{
  "num_hidden_layers": 14,
  "num_attention_heads": 12,
  "num_key_value_heads": 12,
  "head_dim": 64,
  "hidden_act": "swiglu",
  "tie_word_embeddings": true,
  "init_std_up": 0.0206,
  "init_std_down": 0.00337,
  "beta2": 0.95,
  "weight_decay": 0.084,
  "lr_head": 0.00363,
  "max_grad_norm": 2.0,
  "decay_shape": "linear",
  "final_lr_fraction": 0.1
}
Each number is 500 + 25 x the weight over its row's rms, rounded and kept within 0 to 999. Layers, rows and columns count from 0. Numbers have three digits each. The size before them is the row's rms in percent of the matrix's.

# layer 11 attention value, 768x768, rms 0.109, rows 264-289, columns 256-383
081:499529479468475509489460517521432520477473524457501501513490539530506542498486495544496501538502466510521506515485473511504500523494528529501523485500496504483537518522520435483524489466493529526506501494504486485504507484501467487486526504475541444507470500523482493518479497492521490476537496503491499577531480562502520531455504520506488512529508534455522524501511537437500543494487
081:480519531531491529508487465491548513514531474494502504512556493491485512465510523499476513510480530512513520487475477494509524460474467490507454516473517505528480514545533493495503493527498494526448506518518466503460502497497486502516512504472453503517496515469512568528503511487483516510519541531485501501472504497491507473513513481518509481487475580462478467465499521480502489509507
087:527471508522484508472561447477474488524530540493502548445459519473519505483509499503525465501526506481496519497492524484471530412527493440504462494556536490511568480477506533465489494477486483491472535495529526511479476492529500474495488524518510445455479507525498546494513455494503528528509459454485491492445447468471543543500523531532530471488503479471557485532532514482499487502474
083:517488482526500500485508523475532487485498496515502467525494493495475504457505504502472461488537518490500495496468499486483507530539511494495504486513467467511451492508507513497486472500546522515553521543475487506493531477485505512490496527487554514488494484497508488457482509525429499492493462463495485454491490576483547444467527489534505461501484476519446589462520524530493515489503
079:547485525485496514492530509480509480484508516503526522519488503486504520459487436506481531507465548510512466465456523508513502477496501495520469471498495482477575509480473501531523503525512468503491524447488489496524470509504490524532522515463495507509520493502465505499482477492512538529509537525477538476491472534522522534496501494502480476509530436470542471483510486508471529513496
080:496536530474473510534498496544502534525466463506527525521489483552531526517489533480478481477496474514463571481490549484526500518483479500527514496479506538497504484503496531485526504553503496496463507509489483546479506522483491471514486485524529474515480482523530519511458528522510495486496529433517491489523483510488533500469528534523540518464465532489512509466532505476528489540466
084:464497504550452486524513576489529508472500509481472485492492459497494530500483497530554491509476503534457589492464513481485509564511528493507518533504519486528431528527474507464540492475485506474523529516471540506493475499503542541468496494528504472497460492521490506523509468517513526533470491502539532475517499538477520490535483547443498576495461561499459459518509479538500525491485
080:537452493449520495459513514497514527468506500466500499478541500444525485454527512465511524472548482454481471514496482499535499531500537566497500510534520483450515532487471478456474535489533493530482489495508528450499462480496505486497481520463489483520506455508505493561483487507544503570526527536515498545481466488494514506456503471517468516503504564467474537558490490431464550482513
083:530466518458496517491517504472498491471489499501518518454498536451496471558516559475434463488509534502512514509574490497520495515522493485491537557477511519526493528481495516528500522486538444483502497502498499499471486455505499509531506493453453515541489511488474476482481510508505511522535499494438479513484502509488517453488487485523485517474469533504516504521481508488532486495489
083:485524505485496465503471498497487486554502516511497506525535497487473473439465529464507489506472538506534499499499460486467521518470483463522473493530508488500497558496494516535490501539429485512520533545501494513508503489499490491515493490512490496525509492506451497542535515497509501510521482555498486478503523508469502499491529480505475501495477502526482526515548560502488497490467
080:512463563464549443512481482545559506491502474474487500480473493493514555512529482503470509513520514467529490474532483511509557490518501464494498483520500519458487483525515497461487498516496503488512520514488480554488512481481466459504500472470494495479499470464523489462521513470488507488524498469483502488512469511488510476452524518492501482523534522486517522543502509503491513515521
084:494473505501511510530516505510491500495485450502526539542478503535492489498481486486473521516467550481515507463475505484521505467494487496532458469556535476473502514481460516470455471524492467553431492471527540499525509546527466480510520510479533473503497481487487508503521497470516527484507490467563541554480464497500523557453513471531499507470473468515492510514501527512506478537525
083:472544452499503501485488482528495496521492522534509471511511503487517499491517482456432527481495463490490511499495464532441492557486490502532493511463531520494499502494481520538505477479507531481497512475466513554506446525523514508466498491481510516480513464504501490545475496506470510492475520533531511515508525535539532496515509506502527508502501484448473487521466494531515493476512
081:491534538511506492493532515461502529487541520497528515461519470519472520466505527505497509476524522460497471506510463509464507504474499502524486497469491499479468539517488490542582517515526488515497514479503442531512477504513475486540501503543421552525517502499527497508502496535524502535497548531523495501521511495485513555500541466519520509487487529547479474508514514434488515452525
084:480497487504478524480534516543523523478541501470504482514473464528517532533486491484484487512494528469453479527489481523508525513512538551539526496507496512513509489505523501501513510478501506511494526448524530490535490496497501488519495518448550497503558484484506507504487488479523518514489524511521492526517539509515516492478495490510484509510502517455487489483491514501501500452508
082:530459491509468503521497472522548521490505533503526484476433521527510507448503510512534502530467469483520487460513440486499468478549481460493503532547495485461499534549549479502503468475508463511527516489531548502443479518503532477499491499491499457472493478490498504483513492512515497521480508462468489497476543511491485493539502470534520512513497457488485487496503484501513499509509
086:524498487490463471531500562516461493484492524500461503480504491496511476480485531466494475482504465501541481468526535450493511501485557483499491482481505481530532505555483464500497505563516518492484494533483536495522511517550459504483531560481491478522449543481518501517491502498466523486503508511509437471503506495458484490516540499510476488502482547544516513510493489530544541462513
083:463519504455495545505541505529513509514511479541493508497526468464521557499494503506520527494488511485503560530478457489506512452521532460433542496490485516541510484525505497464506481518480485447529480479438506528448492466495538506525493506566516504499478476521508519505474486533493497530488532508486507525484450486488505520526496517510472563493519517506472532493449511487541512528442
081:495489499438474506496484513501496518532532498502490477479495505497503551490465458490506499541526464487499502504479527463489535445482532540523538482493519517549501494506503478497498456533528544528477511489471502523531491474482522431482528517518503475496478525534489478496559501568497492517487532498539512477449498535508560526484537524530500463485526544464504512495507526505485539520495
086:528502531484504548505548525479498527546492506512504483496536504507494533491493518522469466507497562497500512522522509501483512532505486495536531536523502532525525464534509479496500521512502504495512467494496490487488489476481518509447543478475528524480505485495529458514500479501536496547481500468469462502560495502474462484477459511549526524475524541534463475517552527534476476483496
083:540493548500502504476514527483528524533462455515537497500482494505505497493509532460509534504496495515440487483551438484441487605532511533518497524471461526495489496517497459479508519503540482462485506509539492490486471499480451491543477506499470553538487521484470481543490486526505486487493498508526495505474455530509476504543529433512489460468489487480491488515475483490515478494495
085:500463581457501507481437496468492522531527497504517526540510508532487482513532510465480498520455464517500548482530480455480511470531495486534505530511500482496482515488480555462479520510499487483500484483516490486476505502550496512517482566477489527473497480520473454467471492501502465500523499516512506436490499510525506492519505453512485445500471466528521490500491543459524521483485
082:514520465503513487506472488502492514481504529477512518458483506465472510469502510499553488478502510520472469492475483547495503540497505489501498508484496500515455531473520502555475499512498478479519517495515483435498480495521493513487496560475462533517468501505484515527472484514532517537505502499520456451515525478468513517497433525496474519492481441522556532483521546490480488512520
079:485502494481500505505484475517485486469485483483492477496467500516536506501519473477504512523540474524521480491520512522483516478503490463461498492487531450506492522507471512511517506518450496489506545490491531507519489531478516472470503464505494530516499505495534496470510524503483493450487498494462554495521485506524483508507495547528472446527551502484477483518542510489522470499512
080:516468466495476499511497505506474503504485461503500486495475500469521486485488472485504514479461526434469539479506450455471529522497498535537497497444507513519476475489490499494506503486477530496497497522490525532499535522510485519543488530483502508472518488492465464513541495501520458489494491517514482531399485506483485492509506522450480492467509457495504530490521451507489480468494
082:494533442519464466487501469539489480494490527554514546509474553473487520462520471466505490483495481507492494548480525476520427501494465471506538495466481499520498448505491488482502484516449500499542496543515462521501512490524500479467549493490484497499475484497482527518487522501492501502521473541501497513491489505503469483522503480466548511552515507524541503463515508520525535503514
# layer 11 attention output (transposed), 768x768, rms 0.101, rows 264-288, columns 256-383
084:457528523506537454535532501503508503487484491512491482484470486478510481495548494484478466486467519473480488493507516538463477440479510460543510546484507559510496499530501540519476548550476492521487477500496467506481487517506469508530484461526466544524469491514532511493511535506479535525501492499546526492509485462513493474541499492472459467511508493485488472508457467502509498497482
083:518490496489507445548525525478484413461495488479507513525527545514515522516499518482489482454525509506474494525538515501455494518532494498492471429506458470520522502472461533508494477520526512484507523482472564458539468498506525490499488501516550507486532530503528459483506549504519486435500479503537515535499525497496506517490534495487537512513524426487476519530473514490480480503437
086:510504493525491491471471456506493495527502490544503489532534503516465499511529518529512494520512494551484531542508489519518513425549527533514514530508499488520458471558493511484520480539496520465481513500462550489473492472487479526522469525528469546509494473462478519481483518508500512510487523494497512534536567519532474497531510490475491535517485525476471485503475513475499493522492
082:468540515492451489485514473522501489530479525482481488497502497496502496549538554546499534508522531479543501514493492496510501502478495485517461510468498504448516500474468488538478493472462500498494464510497499506491468474533507515501517460488487485486483534468512487529490485447514488466507517509537522495541515447457507492525469525485456492508481480519495484520470503488536464512525
081:492491481492499481502488510514491528512550501508510467510548492530471497505502535489506532455573505493508530535497487536480522483545515537484516550551485521460458520542538503458448485471493466507537454499545513486525550540510469524489464504470478456470475486494467499466522542519469501520493454493467490525497492501482474482523525529531503471489449572534519546492485517523454466470521
081:535516456480542538433480491480515518477543511523479483523487473509466483488494465515483497494537506493501460495502463483478507461543513505481520452499478517538465486509503467488496459457491476508538502507495507514475463527513546498507489520511403528482485521542530510507505491466531493504503473503497501513510472467516490503525478464463481499517474504492470499531479462528503507447541
081:547513453486549519493497459511501498464502423514565484538533512473452500493491524523507496503461507455567521505535445500520448481482477458482497516484489472455514515520516523542475518516520486489480483501490495486496493495553485503471484504499488493494497497473477492492518498511511469494541464468478446466506509455522488493521495439495463455504530477547521490482493544527533486482458
081:482523515521486519517528502503479494530496508474483518493493498545510501535495511520488472490491490501472512514513474506485471580539465491494510483529529500544504550499510531519470463478556472454519491490468510483520539502527521563537551497504500496498469457499469486509520497492511498479518501495464515488527516544485424515483546497457499483499487508510511492527455513533528504523474
081:465499533462487511449494513498494502510499474536472460509524452513464527530515477511541560532482495491506500547505494491491482576456511523488446491507497429462501493538483549495476471477480544509500482450485521488532506489501470474556527547525497485507520489498540522514464474529512476548514555498496511476472474504474466501452529499528525518529495479488490492518500511496463535496493
085:495468513517475531488542519479521515487494518505531511519460517509515501495539482530504469518526527507544443465477478539485482518488516519497490515487483483489507501491502487513507512514514526482495525472512528489514489485497462538506482493504492463516537500520498506464524496504471500483492454427463523491499481509510508499511498535492496515512527488480494508495452507512505473519488
083:479550498484526529489535503501470465542532467552489528487514554552520463485516488508515506485513497549508511500508495475479483532506438521480492479539524472547501518478529556497461493467526477501531496513518532503451487531552519542483517516483499500529517522514454504552487516523492513501548513457472495499457495505505508515522525501520503513503489525515516471495492511532461489475510
082:462529489519456478505486509521485495482514514517473486494473501523483522456556490479454490504532514510531556489491442540528527441530453536519500515448492521522509495524529461488511482513514464491507495551468472493530485520535494521460474491505474519514500522502492539487528501505483475472498480496485493446483498512482515509562521530520511485524519517490484488526546490500517505508427
083:467512508501490528521478498474491511469461529474486500474479485500492475548536475554550488522514530532480462509501516483500486579467522506519502471490489475479472552460509498484471550473474526478516489527510454442499515475508494480529531494503498524504448492469514504449524514533521471507501476471465487525450496479444510508513514482530487513512498503496533531432467493508512499510476
079:536464504498499476484542494521495457517483517491472538519495479549540515526471512491492486489514514513481544450544523446447509532528486531459513486506519503506495501505505493461515498498460536547510494517518532504499531499477487482457559498458535507500503484488518509508532460523507548466485487494501497475478496522515499467492490500483509480532488512465510545493484496492497482502511
081:479469507528480516471523511488490515501480519485484487537516516479490499491517521513521473438414479534477553487498531474502525412513476492488507539532486504458489499484507471532486468500522471484477482481451485498488467510476513491499489477539481487486513509509484508495473510474479485520489518493542461483486505524478488469472522469485526465511495538542480539488471491465458479526486
082:498509469482497480498499504499487542478484458485482477505546487499509496545497444454485466505521507512553547499502491522508488419485478544468541489493505470500496467500520477502485529504540535474533543518481495486486541515530486523467497504511528492499514500451483495501530518507477459508545533500529504504528510569483525494455463505498461486489497546484513521518505533490521489481533
086:498511517497488542468465469484528528496530495485503457512537508451509541499543510481528509462478487501504485503495461513522504573523474509517451526494551542483495530473546529497495515499511519529534526494520477502483493452500500499499475460533540491492554538490489510481508526495469485486516467495485549528521500496520495503568491502499512508476512488503487488498500523487477521514511
081:531504499524505507502499514510535487526509510497490466517542533517486498505493513525500467492458476488527526509538508504521525409482477490510475517527490547506488524511514480483477511474497483545471521531532482493514487525549455458503524477533481493485488509522493479484480510539500463482509460452489520518469492511490495499489477480483537481479519495487519493515511482490499507488558
080:517554503505481471479439478530493501520560504496520503510491446468570545501523500488505543455512513481501440505475542501501499439526458475542494535562495510456527480511497503509550515461495507488499490524491483491499499476518466490463494529523507490507524503473500501518468468479481481478490503475472478533502511494511478456501533474465462526497497478526482518493479439478482508519461
082:482564505493493499564543509478486509509479514464516504504525532470506469531498489497503531510478456495490518477504505488499440461504509520522499483473480476429502493493484480537530534505492488524471499494490504517503500513484501455538529516499478516477487495532459506496502502494509514469484507481485484522487514486478537467539516481485516452507500487476483492490523518476519564549487
081:514479495462474509523489477527493470528528514553492460524480503480485457460477493475461472503500472505524503497508513492487512599466498479497511480507535475509480502455492479483510501515503517492540479518490496506551466517474508482498476522481548469492502492574471551470495454497502471487496466521572480483505505488520536532499472462475494528482498494496493550505468521480488506519507
084:506528499504511507542528477548538452455480500483504493503499503537543517500449464474531457465523492468475470477468471545489541489533493492486510469514538483502461483528495479497494471507493551479493503492490500527525464514502499502486458507526484518495502493508477514520520522515508501539477465501501514525482435516504506460479482480492515516501517478467506518529507511550434493479508
083:516484486518501514474471532491486475500523468508495453482507467527505500468514485482496498492494544505487535515510512504528480594543475467526522505484494485467536446534507470473516523509515503489507458464514496539494516551496530497485492497489499467495513520506516488464482472476496466455514478501514505523505508528508480484500515522482481469493514525501460506529470487492521550519489
080:542511520451490432487528517502506503527517507510502523531467479495485503506515519525480480469500523501476521522518466495452493565456471526522510521472442526471478522467543518517513491488519499517518420483539467483492524481546500522498498483448508533459465475492513497511545464491522525571562509508514481489479546492490494488472477480532494497512485503508510501521518495470512525512516
082:536546527478516506511463459491532509510503534520495492485525512473463535475486462521481486493480521541474500537531528556538506494542512464472495477553489521426494476469506485517501479484494453497424490468497484452513493512493481514474513529529543530486464511548518522491482484484495517489520470519481528533496498478487494528510483471476481475461491531487507517501431514526500506550478